{
  "n_layer": 8,
  "d_model": 224,
  "n_head": 7,
  "n_kv_head": 7,
  "head_dim": 64,
  "d_mlp": 896,
  "vocab_size": 2048,
  "activation": "swiglu",
  "norm": "rmsnorm",
  "norm_place": "pre",
  "norm_eps": 1e-05,
  "positions": "rope",
  "rope_base": 10000.0,
  "rope_fraction": 1.0,
  "qk_norm": false,
  "attn_scale": 0.125,
  "bias": "none",
  "tie_embeddings": false,
  "parallel_block": false,
  "init": "uniform",
  "init_std_qkv": 0.0435,
  "init_std_o": 0.0,
  "init_std_up": 0.0435,
  "init_std_down": 0.0,
  "optimizer": "muon_variant",
  "lr": 0.0101,
  "lr_mult_down": 0.7,
  "beta1": 0.9,
  "lr_head": 0.00638,
  "grad_clip": 0.5,
  "warmup_steps": 200,
  "schedule": "wsd",
  "decay_fraction": 0.825,
  "decay_shape": "exp",
  "final_lr_fraction": 0.0,
  "batch_tokens": 65536,
  "seq_len": 256,
  "doc_mask": true,
  "train_tokens": 285100000,
  "steps": 4351,
  "dataset": "wikipedia_en"
}
Each number is 128 + 32 x the weight over its row's rms, rounded and kept within 0 to 255. Layers, rows and columns count from 0. The size above them is the row's rms in percent of the matrix's.

# layer 2 MLP gate, 896x224, rms 0.0763, rows 631-697, columns 192-223
size [ 95 100 102  92  94 105  89 100 104 101 104  97  93 101 103  97  93  99 103 106 101 103 104 101 104 100  97 100 102 100 105  95  92  97 104 102 112  92  93 102  95 106 100 104 102 100  99 105 105 100 101  87  97 106 103 108 102 106 101  98  95  96 102  92 103 104  92]
[[155  90 142 122 152 104 133 127 112 120  89 100 127  96 171 130 139  97 107 120 173 137 130 144 137  85 114 173 126 107 158 140]
 [ 68 171 131 101 138  67 138 142 165 118 128 142  96 165 124 109 153 128  95 151 101  95  55  95 171 191 117 135 223 149 138  91]
 [120 192 158 138 146 137 135 168 217 120  97 147 202 142  90 166 158  99  96 156  79 109  74 150 125 124  99 152  72 145 171 132]
 [124 160 141 132 146 143 140  86 148 150 139 157 109 184 123 111 112 150 143  78 148  98 112 130 157  89 152 140 124 112 100 133]
 [126  69 104 146 132 141 132 142  77  81 152 166 162 151  83 135 127 163  82 132 143 152 153  75  91 147 103 111 123  67 127 107]
 [ 99 121 123 139  73 132  97 145 104  86 114 193 115 188 130  99 118 117  97 109 134  69  95 119 141  91 108 117 121 133  99 151]
 [137 113 118 119 171  67 139 123 139 125 134 124 106 110 109 121 117 139 184 120  91 137 107 163  87 150  56 136 112 125 164  96]
 [ 91 129 140 189 113  77 167 191  95 193 140 155 142 111 131 117 134  84 146 144  82 107 190 120 159  93 111 135  81 121  87 120]
 [ 95 104 149 136 109 173 130 171 180 151  89 122 111 118 105 155 130 139 137 131 130 132 130  89  99 110 132 145 128 110 125 117]
 [138 115 101 169 171  46 114  78 122 119 111  97 137 135 120 173 109 120 171 171  95 137  72 153 179  68 135 124  73 133 122 107]
 [139 126 135 150 139 153 122 133 142  99 126 156 139 121 116 137 108 112 167 149  97  95  57 164 105  84 130  59 157 149 148 141]
 [146  76 115  90  68 134  81  97  74  81  96 139 155 136  88 177 133 143  80 127 158 155 201 161  98 126 176 169  65 128 110  76]
 [158 115  76 133 135 126 164 107 114 108 134 149 119 162 127 116 187 141 139  88  92 129 170 124  93 156 169 172 122 159 174 135]
 [ 84 100  88 122 156 118 117 116 139 126 123 121 102 171  90  90 103 142 140 154 120 110 110 120 134 152 102 121  99 113 162 114]
 [124 140 156 133 126 133  84 151  73 164 130 114  87 130 130 115 128 112 139  86  82  88 100  99  66 147  74 170 133 127 151 125]
 [127 104 132 130  40 127 106 118 162 177  86 131 151  99 113 130  88 136 106 114 113 121 109 166 168 130 139 107 146 153  74 143]
 [116  91 121 149 110 118 112  78  88 120 126 129 158 140 177 126  98 121  82 130 121  89  69 133 138  73 134 130 148 134 161 109]
 [131 186  90 120 132 113 158  87 168 143 155  71 134 100 119 127 104 148 124  79 103 104  94 121 100 170 136 165 151 122 122 112]
 [ 92 140 154 126 164 163 136 164  89 152 142 131 161 138 166 141 178 105 144 133 130 109  64 127 123 107  99 103 185 141 153 123]
 [166 153  72 106 105 140 147 144  97 177 117 179  47 135  70  64  80 123 115 141 127 164 128 107 168 111 126 120 121  74 188 141]
 [105 172 112 168 140  79 124 147 119 116 166 153 173 106 121 108 119  70  91 119  89 122  99 116  96 126  73 103 176  96 150 162]
 [102 113 110 120 179 173  48 119 120 149 185 146 133  84 139 105  65 100 114 147 143  80  94 120 118 171 130 120 141  92  82  57]
 [116 145 138 104 136 160 107 110 161 111 131 130 180 123  95 144 116 148  96 111 110 134  73 145 121 162 142  59 126  72 167  92]
 [161 183 192 126  95 109 136 135 135 112 125  81  70 144 163  72 155 120 143  56 134 102 147  37 144 134 136 141 148 147 113 130]
 [139 198 138 165 173  63 135 177 113  77 153 133  87 137 136 173 111 163 104 116 159 122  94 152 170 125 131 145  91 123 118 105]
 [125 139 175 148 184  83 175 111 137  77 140 187 142 151 106 130 155 166  54  90 136  81  83 168 121 116  67 169 124 104 162 129]
 [ 56  76 177 155 133 146 188 115 163 135 203 103 125 107  81 179  98 102 166 131 132 118 148  98 126 209 181 109  94 130 119  99]
 [120 158 113 110 140 148 194 120 139 170 177 123 138  68 196 121  85 174 182 129 125 124 147 155 107 106 106 167 107 123 128  75]
 [113 162 196 111  80  83 140  95 112 164 160 180 154 115 105 120  93  72 110 194 126 139 175 192 154 134  85 129  78 118 138 123]
 [137 110 138 117  85 185  90 104  89 122 143  98 190 125 152 177 193 160 102 166  94 147 122 111 129 172 101 100  98 172 152 153]
 [160 120  91 109 172  83 147 146 108 140 157  71 185 127 162 182 113 150 149 183 158  64 128 109 132  99 131 122 107 158 168 134]
 [119 108 137 184 168 162 141 134 134 117 121 135 113 107 119 142  97  78 124 134 146 117 153 199 112 117 142 135 102 105 135 121]
 [109  94  68 103 142 146 145  90 163 102  57 103 154 102 159 202 107 133 161 122 100  56 131 108  94 100 153 133 149 117 115 101]
 [ 82 140 158 105 127 152 134 161 128 151 106 138 162  99 108  87 170 136 135 136 131 139 126 187 165 135 136 154  69 176 117 160]
 [ 99 143 120 125  28 168 225 104 118 114 156  79 126 140 142  95 133  87 142 167  56 102  91 182 146 176  60  90  68  86 127 148]
 [138 178  88 122 115 118 109  91 121 175 183 118 122 134 172 137 115 175  65 155 168  98  97  90  82 162 122 127 109 147 164 118]
 [119 177  95 130 123 120 112 198  78 150 159 166 153 100  78 125 156  91 153 101 101 107 156 185  49 102 127 127 152 146 111 124]
 [ 91 131 143  76 152 132 130 138 131 145 107 208 118  96 116  82 111 120 141  98 157  75  93 114  81 162 142  99 155  86 130 160]
 [161 112 214 160 128 122 110  41 116 135 151 109 181 146 162 130 127 132  80 124  65 118 125 179 114 128 121 132 130 158 113 146]
 [104 191 192 143 106 146 104 121 136 107 176 111 104 105 138 184 107 145 138 121 103 158 149 147 198  78 120 162 127 112 159 221]
 [146 122 154 111 192 127 165 135 147 174 101 132  63 129  68 142 141 143 149 154 113 141 103 160 121 148 116  89  82 144  80 161]
 [114  82  63 207 101 112 111 137 107 109 118  86 131 135 153  57 108 151 197 162 104 125 117  33  50  90 133 137 109 136  77 128]
 [133 138 143 111 129 172 120 193 150 120 122 100 121 120 165  89 181 151  78 116 169 135 124 134 106 137 143 125  96 106 166 129]
 [129 118 153 123 140  56 145 135  71 141 100 136 191  98 130 132 112 145 142 136 110 165 114 160  79  96 146 183 161 100 118 164]
 [176 162 139 189 175 142 151 142 123 209 105 135 155 155 147 131 122 121  96 162 112  69 104  97 130  77  88 110 102  68  91 104]
 [145 137  68 103 125 140 153  97 187  80 168 162 143 132 140 108  69 142 133  57 108 155 107 187 126 117 133 101 132 163 103 123]
 [121 138 150 151 128 110 101 158 163 157 129 115 136 114 129 122 191  43  85 108 116 114 118  91 139 111 162 124 101 107 134  78]
 [208 108 125 108 152 129  70 106 136 103 167 108  62 170 123 124 155 118 209  99 144 107 209 123 102 121 135 167 124 167 123 141]
 [184  58 144  99 166 135 126 194 119 146 106 146 117 145 116 154 116 149  79 144 113 113 130  72 131 119 118 148 160 103  63  80]
 [137 167  92 171  99 137 105  87 145 162 140  99 139 118  80 178 118  90 117 160  87 106 112  77 141 126  97 182 124 151 163 105]
 [155  99 240 160  91  82  71 163 110  90 177 139 116 121 118 161 153 112 127 138 117 145 104 102 158 138  71 133 137 116 101 147]
 [107 131  89 131 108 101 171 113 151 161 140 188 119 167 118  90 135 145 142 108 174 157 150 183 135  92 156  92 144 179 136 159]
 [150 129 146 125 166  62 141 128 106  75 168  96 180 114  83 111 147 120  63  77  95 142  90 118 130 134 170 139 172 141  75 101]
 [146 124 184 115 151 130 186 100 108  59 159 159 101 153 128  75 119 149 145 161  97 154 150  68 122  53  96 166  91 145  76 164]
 [135  76 135 158 128 163  75 141 118 158 167 231 166  94 141 134 130 177 121  83 131 109 122  93 120 155 176 122 124 156 118 112]
 [105  95 122 140 143 114 121 181 159 120 159  76 134 115 145  91 119 123 122  85 179 130  98 137 145 144 134  86 116 118  99 122]
 [128 170 149  72 119 112 154 118 166 112 135  88 157 106  71  97 129  96 126  87  80 125 179 112 107  97  81 125 122 130 107 160]
 [118 226 174 179  98 138  99 113 131  95 182 163 130 149 129 136 150  17 176 130 135 132 131  94 119 124 145  83 156  82 155 190]
 [ 90 115 109 163 133 114 147  79 176 174 132 159  68 141  96  35 137 147  95 130 130 117 133 122 101 149 117 117 140  99  94 125]
 [101 130 106 127  93 161 116 149 162 147  63 165 134 178 131 136 105 118 113 122 170 178 101  96 158 185 136 132 155 165 161 101]
 [ 94 126 131  91 129  66 121 130 135  90 118 137  93 141 167 124 113  95 168 144  98 102  53 111 142 106 131 181 114  93 180  93]
 [107  65 188 143  89 111  97 142 150 134 126 154 174  93 121  84 119 130 151 149 153 101 115 126 104  94  82 118 185  91 154  74]
 [106 116 136  90 148  54  96  98 111 130 133 186 181  93 113 112 158 147 172  90 126  86 163 153 118  89 147 116 103 118  87 148]
 [153 158 193 123  84 128 159 144 160 182  66 186 169 124 116 150 175  84 100 158 117 110 167  96 143 134 133 119 123 127 112 105]
 [143 105 110 149 102  89  91 118 123 107 140 170 120 116 117 156 195 133 109  86  61 175  83 125 119  75 112 118  90 155 143 129]
 [149  92 126 135  84 135 135 123 119  89 168 139 144 129 128 117  69 169 170 115 100 177 131  78 139 162 151 143 149 118 112 150]
 [172 156 184 145 132  59 138  91 136 145  77 119 127 119 100 121 180 194  83  83 137  94 101 195 136 129 143  87 167 146 132 102]]
# layer 2 MLP up, 896x224, rms 0.0772, rows 631-697, columns 192-223
size [ 98 103  98  95 105 103  96  99 100 103 101  98 101  94 109  94  96  99  97 107 105 104 100  97 106 101 101 101  99  96 104 103  91  96 102  93 104  94  95 104  98 103 100 102 104 104 100 102 106 103  99  89 101 108 106 103 102 100 112  99  92  96 100  88 103  99  91]
[[ 98 166 131 105 114  92 170 141 144 114 138  89 144 114  93 154 123 142 132 176  32 105 138 117 111 134 142 123 121 177  91 132]
 [129 143 152 150 176 157 147  42  65  93 115 132 151  73 114  95  31  78 100  81 163  93 117 147 109  86 107  97 137 159 116 165]
 [138  52  89  64 157  54 163 148 116 135 144 138 116 121  88 104 182 122 145 143 153 122 168 156 127 152 152 123 180 166 133 125]
 [ 97 128 187 181 133 102 151 140 171 116 139 191  96 142 101  86 153 178 122 130 170 129  56 162 129 118 131 129 160 129 133 150]
 [132 206 100 142 105  85 123  79  78 121  92  66  76  56 176  62  55  91 171 137 108 104 107 115 137 140 160  90 129 179 112 138]
 [123 155  88  66 227 140 123 153 187  76 117 109 119 122  90 110 143 189 105 169 115 113 178  62 191 148 122  84 132 138 123 111]
 [140 144 184 139 160 106 120 167 124 148 130 105  59 140 167  85 101 140 151 117 154 128 150 119 111 131  69 128 116 130 164 116]
 [138 129 139 102 208 137 141 140 142 198 104 115 137 125 133 112 124 128 158 135 120 163 114  82 108 155 146  77 143 128 116 154]
 [ 67 127 121 128 107  99 129 189 166  86 131 122 157 129 209 160 130 179 135 149 106 148 129  73  82 136 106 104 159 136 154 167]
 [ 81 122  82 148 123  91 123  98 170 132 110  72 120 126 173 140 104 122 120 132 118 135 106 182 167 105  69 134 137 170 140 157]
 [167  82 120 150 126 169 151 140 181 121 143 114 161 118 152  58 106 156 162 123 118  60  72 109 118  67 190  45 169 126  75 129]
 [ 92 143 140 128  94 129  72 105 131 111 111 125 163 160 104  68 122 105 120 183 139 176 181 133 107 125 129  83 111  91 143 154]
 [165 152  48 114 123 130 204  74 137  89 136 151  98 154 151  80 174 144 158 143  94 146 174 130 124 187 149 131 129 153 179 167]
 [175 153 151 139  74 101 102 136 167 110  98 147 116 158 174  73  82 133 180  99 100 116 104 141 115 102 135 132 146 129 159  83]
 [176  94 152 129 151 118 135 109 149 114 185 139 110 187 134 103 170 130 138 146 147  64 175 106 123  82 179 131 115  91 154 118]
 [108 129 140 126 182  89 104 113 129 153 144 102 152 175 167 131 173 190  74 212 143 131 149  93 153 105 103  91  53 115 149 151]
 [130 127  99 136 118 155 131 139  75 140 143 139 112 171 141 122 140 108 153 120 161  83  89 153 187 138 120 134 167 128 131  99]
 [142  84 138 113 126 113 120 160  99  84 134 198 136  90 164 118 147 116 158 167 163 111 138 121 115  73 181 134 126 129 110 138]
 [131  91 151 197 203 130  92 110 107 115  93  97 178 146 140 182 148 167  96 103  73 114 114 123 130 146  89 140 117  83  99 160]
 [162 177 143  92 136 119 145 107 136 196 110  65  97 129 141 138  65  99 113 149 118 116 123 131 104 146 133 143  96  90 178 105]
 [ 72 160 110 170 147 103 117 162  72 110 221 158 145 113 143 145 152  99 125 116  91 128 102  77 109 128  90  72 113 143 161 133]
 [105  91 145 138 172  94 104 150 117  22 122 126 113  89 117  91 132  96 128 113 137 124 135 204 162 148 116 199 123 135  76 150]
 [123 123  87 193 112  98 119 180 101 118 145 141  46 136 112  97 127 112 207 131 212 110 144 109 149 142  57 105 165 121  76 129]
 [123 111 103  97 130 131 140  71 142 119 102 171 148 139  97 152  66 116 143 114 169 154  62 191 172 121 123 149  92 142 109 126]
 [170 158  73 136 174 129 128 159  87  71 172 102 138  99 104 143 142 101  93 145 129 129 144 139 192 118 137  98 159  92 134  70]
 [ 89 132 114 185 147  87 113 120  65 118 153 115 144 137 132 146 127 114  59  65  71 137  65 170 114 132 132 148  53  72 103 106]
 [126  95  88 110 188 173 105 141 117 125 136 130  97 108  53 196 155  66 131 140 153 121 185 117 134 109 146  74  65  98 157  87]
 [160 204 167 138 123  68 211 154 173 182 141 136  68  78 123 103  99 130 152 131  57 200 129 224 105 110 118 153  96 127 118 128]
 [120 133 152 132  81 105  80  62 124 118 112 118 134 105 112 132 103 113 188 122 102 137 168 131  58 133 129 119  64 119 147 115]
 [115  82 114 118 162 100 123 167  95 141 150 154  93 111 147 141  81 129 146 116 188 118 121 113 136 101 137 125 152  26 157  64]
 [ 84 188 185 103  48 162 184 129 133 146 103 182  79 147 218 132 170 111  88 174  82 201 130 120 160  48 112  91 114 136 128 151]
 [139 125  99 107 179 127 108 115 125  42 174  75 121 133  94 183 118  51 117 138 110  76 137 154 121 144 133 180 134 114 190  98]
 [150 106 176 193  99 147 113 169 132 113 188 127 187 106 122  91 169 107 129 111 127 131  80 105  85  84 173 105 159 163 127 119]
 [105 150  98 134 114 113 121 168 100 109 126 143 183  80  96  86 164 158 151 149 144 143 106 201 178 144 106 164  88 121 103 118]
 [ 95 133 152 164 126 197 191 111 121 143 164 115 110 101  79 172 115 135 189 149 128 160  86 139  99 109  91 114 127 151 146 138]
 [154 149  38 126 140 117 132 104 171 160 170 110 138 142 161 154 143 109  98 133 148 128  90 103 114 168 116 134  90 175 190 168]
 [107 122  99 102 100 158 149 161 149  96 111 135 128 160 117 128 157 112  63  83  90 131  90  86 153 122 166 165 147 158  92 110]
 [132 163 162 161 157 145 153 150 166 145 111 139  90  91  97 114 124 118 101 119 134  95 135 124 131 116 150 133 108 127 127 155]
 [152 114 127 136 156 120 126  92 101 165 136  96 150 167 105 118 177 141 139 147  77  69 173 138  66 137 120 129  79 173 104 142]
 [118 100  90  99 113 115 108 123  73 118 107 159  99 182 116  87 198  98 141 139 137 141 135 134  76 177 118  81 152  93 141  56]
 [ 99 201 121 134 164 163 154 125  99  90 135 100 215 150 181 122 110 106 142 132 156 131 144 124 125 132  94 148 125 116 204 125]
 [139 136 135 164 148 107 158  98 128 177 133 184 176 118  98 181 155  74 115 101 162 147 137 176 190 150 191 127 104 169 133 146]
 [180 184 100 127 103 135 122 216 136 129 128 123 150 139 177 100 121 167 104 122 164 181 173 125 148 130 103  87 151  95 136 137]
 [107 177 144 151  94 131 141 142 125  93 153  94 118 102 145 162 118 146 185 149 126 141 122 135 154 120 113 129 136 198 134  98]
 [125  71 101 125 135  80 124 160 149 111 145 182 115 107 169 158 111 153 143 110  79 110 186 163  99 181 145  75  89 201 124 116]
 [144 121 199 117  58 131 109 134 134 140 176 119  97 130 105 113 175  91  86 130 139  79 105  67  79 133  86 115 122  31 128 131]
 [160 138 134  49 133 177 137 127 116 123 143  93 164 196 146 109 100 173 133 175 142 135 121 163 112 193 141 184 187 169 170 155]
 [118 153 159 180 144  59 129 106 168 121  60  93 101 176 154 150 135 111 137 168 141 183 128 115 118 103 149 117 109 142 163 131]
 [163 114 129 127 146 100  91 150  58 187 130 125 150 216 107 191 129  85  92 163 101 154 155 113 127 125 105 158 143  98 142 104]
 [121 117 154 101 130 105 147 176 162 102 127 158 165 135 126  78 153 130 102  51 106 131  87 172 113 123 151  94 128  79 106 120]
 [135  55 152 113 120 152  98 134 208 142 119 147 153 139 123 191 125 138 111  59  63 125 121 148 116 170 133 112  79 104 193 156]
 [127 159 133 119 141 142  82 122 116 117 141  75  62  56 196 132 100  88  98  90 102 103 175 109 130 171 173 128 130  93 129 152]
 [109 157 151  89  91 188 135 101 104 179 185 126  72 171 139  86 147 179 147 116 130 150 142 107 142  87  71 180 116 173 143 116]
 [124  85 143 140 156 192  89 102 152 139 147 102 205  91  47  56  79  99 104 100 135 100 153 102 178 129 131 137 136 129 151 162]
 [135 142 140 147  95 142 149 127  63 111 133 105 203 138 128 170 102 142 167 111 131 172 128 114 126 125  91  94 105 140 104 127]
 [113  82 210 125 170 153 154 158 103 165 139 120 136  77 139 105 120 123 132 133 145 100 106 127 196 158 155  82 147 170 141 187]
 [183 131 154  96 161 132 118 117 100 105 209 222 140 194 175 166 144 190 126 100 173 124 147 134 133  79 186 107 104  83 144 141]
 [146  71  96  68 126 118 199  90 122 161 136 122 117 175 117 150 132 133 181  83 133 134 119 191 116 189 127 163 107 110 129  92]
 [140 109 139 155 131 119 106 175 117 108  97 122 127 155 146  71 143 154  93 146 130 110 122  93 106 141 101 157 110 149 145 100]
 [125 122  97 130  73 122 135 155 111 130 116 135 119  80 129 172  80 115  32 110 127 144 127  95 171 129 107  63 126 115 141 150]
 [ 95 125 181 120 106  91 126 142 118  77 145 172 122 112 121 148 128 129 193 133 140  80  89 137 174 127  96 159 136  95 165 126]
 [133 205 143 141 181 153 136 147 180 119 109 126 128 145 137 184 126 116 169 153 164 146 158 117 164 162 166 141 115 134 119  57]
 [119 124 153 132  93 212  60  69  86  87 120 120 145  92 148 135 122 127 110 128 135 108 115  98 129 140 133 148 102 171 117 142]
 [141 115 122 189 115 174 130 147 147  71 106 155 123 155 112 112 159 147 151  94 167 144 117 149  73 155 147 124 111 161 160 182]
 [153 121 136 148  68 100 143  69 185  86 120 113 156 158 138 147 146  90  92  93 155 134  73 130 151 115 124 169  99 196 123 134]
 [ 67 158 176 121 147 104 128 140 200 145 102 105 130  96 104 110 107  96 116 121 178 197 117 158  97 131 136  62 131 115 132 106]
 [188 130 170 172 111 102 101 112 147 132 133 105 139 133  75 142 168 181  84  92 144 110  99 150 122 141 134  80 137 127  90  76]]
# layer 2 MLP down (transposed), 896x224, rms 0.0235, rows 631-696, columns 192-223
size [100  99 105  97 101  99  88 100 102 101  97 101  95  99 108  94  93  94 104 110  95 104 101 101 106 100 101 103 101  96 106  97 101 100 104  94 101  97  92 105 100  96 103 102 104  99  99 104 105  97 104  95 102 109 104 105 104 103 105 103  94 100 100  86 104 100]
[[ 75 136 137 136 101  78 135 125 125 150 117 127  64 157 159 182 149 119 119 165 153  92 107 114 133  95  95  83 146 154  95  81]
 [164 120 175 124 125 138 177 187 113 163 142 141  76 164  87 128 150 113 137 138 127 205 132 123 111 145 160 138 194 110 154 119]
 [136 115 124  92 115 110 197 171 131 106  67 165  85 124 194 149 139 110 183 138  80  96 176  95 129 139 162 139 143 147  97 166]
 [103 100 153  95 107  83 163 175 178  59 193 133 138  77 107 134 129 126 139 163 131 163 160 116 129  44  80 152 144 129  90 126]
 [129 153 111  84 121 147 139  91 154 124 114  97  78  86 121 168  55 138 170 136 131 123  92 153 141 174 140 112 126 170 112 103]
 [172 106 155 113  58  84 119 112  93 126 122 116 131  77 115 125 107 114 127 114 123  94 137 166 122 143 101 153 168  67 123  90]
 [ 64 174  89 105 152 110  77 157 122  94 140 135 120 131 119 130 127 117 127 112 122 169 120 129 127 140  74  92  94 105 107 115]
 [130  70  99  66 145  81 159 102  78  72 116 140 171  89  87 125 104 169 119 118 126 119 122 135 147  92 141 194 113 156 195 111]
 [130 160 135 118 136 106 174 111 152 133 119 134 173  60 107 156 115  63 104 143  93 128  97 134 117 124 130 139 130 152 150  75]
 [151 151  93 128 170 178 207 117 126 148 121 159 149 119 122 117 117 151 131 118 159 119  84 154 128  84 124 165 133 167 126 107]
 [167  90  90 137 101 167 183 128 152 132 110 157 126 141 117 124 122 141 135 152 169 123 131 146 126  84 155  87 119 134 161 181]
 [169 124 128 124 122 140 111  90  83 107 103 185 139 113 132 133  87 131 122 138 120 135 127 136 105 143 118 128 102 107 124 101]
 [117 185 114 141 130  93 108 103 111  85 103 185 136 180 121 123  90 146  61 147 106 125 171 117  84 114  87  65 141 117 138 116]
 [128 164 112  72  80 149 130 159 101 145 129  35 136 108 149  75 115  45  97  91 146 169 123 122  77 119 139 159 108 136 179 201]
 [ 94 120 159 110 111 182 162 195 155 119 133 123 111 182  92 110 147 107 143 176 127  99 158 108  99 151 145 115 128 122 103 107]
 [100 125 147 181 125 117 145 161 143  61 101 138 195  71 122  97 151 182 131 152  99 135 165 102 173 174 152 116 108 166  55 119]
 [ 91 107 163 143 177 195  82 151 141 115 129  87 144 144 157 142 112 131 151 131 169 104 163 118  79  75 157 107 104 168  88  98]
 [108 139 177 137  93 154 146 133 136  80 133 130  89 116  80 124 161 121 105 148  85 151 107 109 148 113 162 123 189 102 176  99]
 [ 83 148 104 134 140 135 127 142 140 150 123 108 146 102 141 129 174 102 102 146 109 128 121  87 120  50  83 140 131 153 145 158]
 [147 159  86 150 168 134 120 139  92 118 138 132  40 172 143 120  97  84 101 164 171 128 104 111  86 146 130  82 117  85  88 158]
 [159 110 105  94 130 103 117 120 187 157  91  92 141 200 185 117 101  88 154 122 130 150 155  74 145  59 146 165  86  90 132  78]
 [ 87  94 131 145 141 125  87 126 109  59 120 124  76  91  62  46 146 120 119  90 170 142  74 167 134 148  84 152 137 155 133 138]
 [185 142  84 137 126 128 140 128 127 143 114 102 146  93 124 116 138 152 161 130 116 139 146 145 170 107  94 155 142 163  82 148]
 [126 109 175 127  65 156 179 199 115 100 144 129 123 158 128 145 164 153  79 160 103 166  87 153 105 138 154  84 117 111 111 151]
 [163  69 156 118 167 122 120 124 137  81 127 119  85 101 112 125 155 189 160 143  99 140 150 177 150 137  72 143  91 136 126 114]
 [154 134 140 108 127 111 193 127  98 122 106 116  94 116 149 159 107  80 107  97  82 109 175 138  80 129  93 154 142 136 122 102]
 [164 101 102 138  95 123 130 101  99 135  84  52 152 146 152 113 123  88 142  74 123 128 160 119 185  94 107 133 143 187 129  97]
 [121 177 120 126 109 146 133 164 106 146  82 114 118 122 141  59 122 125 123  84 144 117 142 176 124 157  93 136 153 129  92 174]
 [131 156 187 134 136 129 138 142 132 111  89 110 132 127 125 137  92 105 183 149 170 108 116 138 110 137  80  95  36 172 128  96]
 [116 116 209 169 113  62  66 185  90 142 169 133 107 141 140  90 143 162 168 136 186 101 128 137 100  87 106 151 110 107 111 145]
 [150 108 156 132 135 147 128 125 158 149 101  69 119 113 232  94 158 210 113 243 129 135 198 162 147 154 139 143 121 133 129 132]
 [ 81 126  73 117 231 128  85 148 138 116 108 124 128 170 128 108 149  74 119 131 147  93 128 188 142 135 169 113 123 115 157 156]
 [ 94 111 152 133 127 106 113 124 143 142 128 151 169 118  72  53 153  83  80 133 131 131 129 115 122 223 128 152  38 165 169 137]
 [120  92  94 155 124 114 148 157 175  99 175 165 107 148 178 113  78 111  98 154 133  77 138 119 167 150 127  87 113 106 126 159]
 [155 157 111  80 129 111  59 146 169 148 162 160 132 114 142 109  88 168 110  81 136 175 164  67 144  88 134 190 161 116  91 124]
 [137 182 105  89  84 147  95 193  76 135 140  96 119 152 124 105  88 183 120 143 116 104 121 115 125 105 117 132 121  94 170 111]
 [119  56 132 140 114 145 151 156 181  78 185 191 117  47 115 123 112 120  89 112 102 103  63 203  86 150 187 162 124 144 151 131]
 [155 123 175 165 153 138 106  64  89  71 153  49 139 162 141 154 114  99 146 123 134 136 100 125 136 134  97 179 164 143 108  96]
 [161 166 108 113 148 209 117 125 134 140 176 100 153 137 112 108 156 123 135 155  99  75 149 134  94 109 143  84 170  82  81 166]
 [115  84 143 190  87 145 149 193 115  87  99  90 110 151  69 185 123  77 128 191 186 189 188 123 128 119 202 151 197 133 164 192]
 [108 172 117 192 159 135 132 154 197  74 205 135 152 156 115 116 112 177 165  47 148 101 126 128 141 147 140 129  84  52 174 146]
 [106 115 184 134 181 164 103  98 160 136 145  97 141 117 158 155 134 146  88 167 125 102 153 173 128 159 146 156 149 124 178 137]
 [139 147 120 144 142  85 165 183 143 204 115 143 126 115 108 126 142  99 104 134 136 102 145 149 151  46 124  98 111 144 151 144]
 [162 172 170 114 118 135 210 151 128 157 148  92 141 109 157 147 165 147 157 113 109 104 134 132 138  90 117 166 111 129 159 158]
 [100 122  98 151 112 105 134 109  93 140 124 207 140 148 127 109 145 229 111 141 143 115 120 123 121 155 167 151 161 183  89 155]
 [174 101 194 142 146 142  92 134 158 121 213 129  85 104 112 171 109 135 174 118 125 162 116 137 103  94 178 136 106  77 121 158]
 [ 85  88 116 150 155  99 119  65 115 120  83 115  59  86 172 140 127 138 148 109  83  98 132 123  87 215 107 165 167 163 171  58]
 [119 162 161 131  84 124 187 123 117 104 136 163 140 131 119  95 104 109 111 123  71 107  87 130 170 139  97  58 119  89 106 130]
 [107 105  95 141  90 122  85 136 161 106  98 178 106 120 143 164 151 132 106 136 106 150 135 130 130 142 179  67 206 123  92 103]
 [139 122 184 100  79 157 153 170 138 158 121 147 107 142 129 108 116 108  91  91 127 143 144 184  96 114 102 120 106 200 107 136]
 [ 81 163 153 150 105 144 113  90 134  97 100  85 127 152 116 112 155 150 130 130  84 153 167 103 159 194 122 153  73  71 127 107]
 [157 146 170 157 160 116  52 100 119  53  95  38  83  91 123 126 150 137 140 135 126 111  90 121 150  98 123 147 168 148 152 116]
 [117 178 155 140 141 188 191  68  96 160 106 124 160 129 123 121 114 205 174 117 184 201 149 154  80 133 133 138 157 186 161  98]
 [150  98  86 155 172 106 144 142 110 137  45 183 158 130 148 142 160 125 129 111 125 204  80  81 115 143 143 171 134 129  99 126]
 [164 107 114 159 128 151  95 128  88 126 136 149 148 149  78 109 113 130  89 155 111 170 108 125 102  88 114 142 100 112 157 132]
 [141  99  94 124 166 212 116 158 105 139 110 108  76 107 168 137  99  75  74  76  64 102 165 127 104  76 138 148 148 115 148 146]
 [189 128 111 126 122 216 101 117 119 117 139 184 190 135 151 130 132 188 148 110 148 133 117 100  41 102 162  85 118 142 216  73]
 [115 119  98 160 163 153 123 145 157  93 130 169 114  99 146 207 155 131 141 159 111 128 140 135  67 139  87 117 101 160 113 167]
 [109 167 120 179 126  66 157 103 101  86 133 221 122 124 115 136  97 208  97 155 135 106  83 135 117  85 116 120 101 151 154 118]
 [125 118 106 159 159 133 172  98 143 143 182 149 141 116 177 149  67  96 106 143 148 127  93 168 124  93 134 111 127 107 131 135]
 [ 21 156 129 100  85  93 101 176 138 120 153 134 148  64 149 181  93 175 139 163 161 146 126 135 127 120  93 129 136 122 102 122]
 [ 90  93 168 141 148 160 183  99 177 169 195  80 120 192 153 121 175 132 128 134 123 143 124 155  84 102 134 145 166 141  65 161]
 [175  47 126 115  73 144 126 116 132 117 137 141 149 123  79  92 132 108 134 157  87 163 177 127 126 103 151 146  66 153 145  72]
 [149 127 171 158 136 131 137  76 137  66 111 173  71 112  50 157 178 130 199 136 139 186 127 132 133 133 164 125 166 155 179 186]
 [179  81 118 135 137 100 154 113 118 140 187 136 154 121 154  55 163 193 117 141 121 144 146 160 157 125 180 169 152 131 126 114]
 [ 93 147 158 180 120 102  91 132 161  92  56 109 129 101 145 169 147 125 128 122  77  96 125 145 114 156 131 124 131 105 229 121]]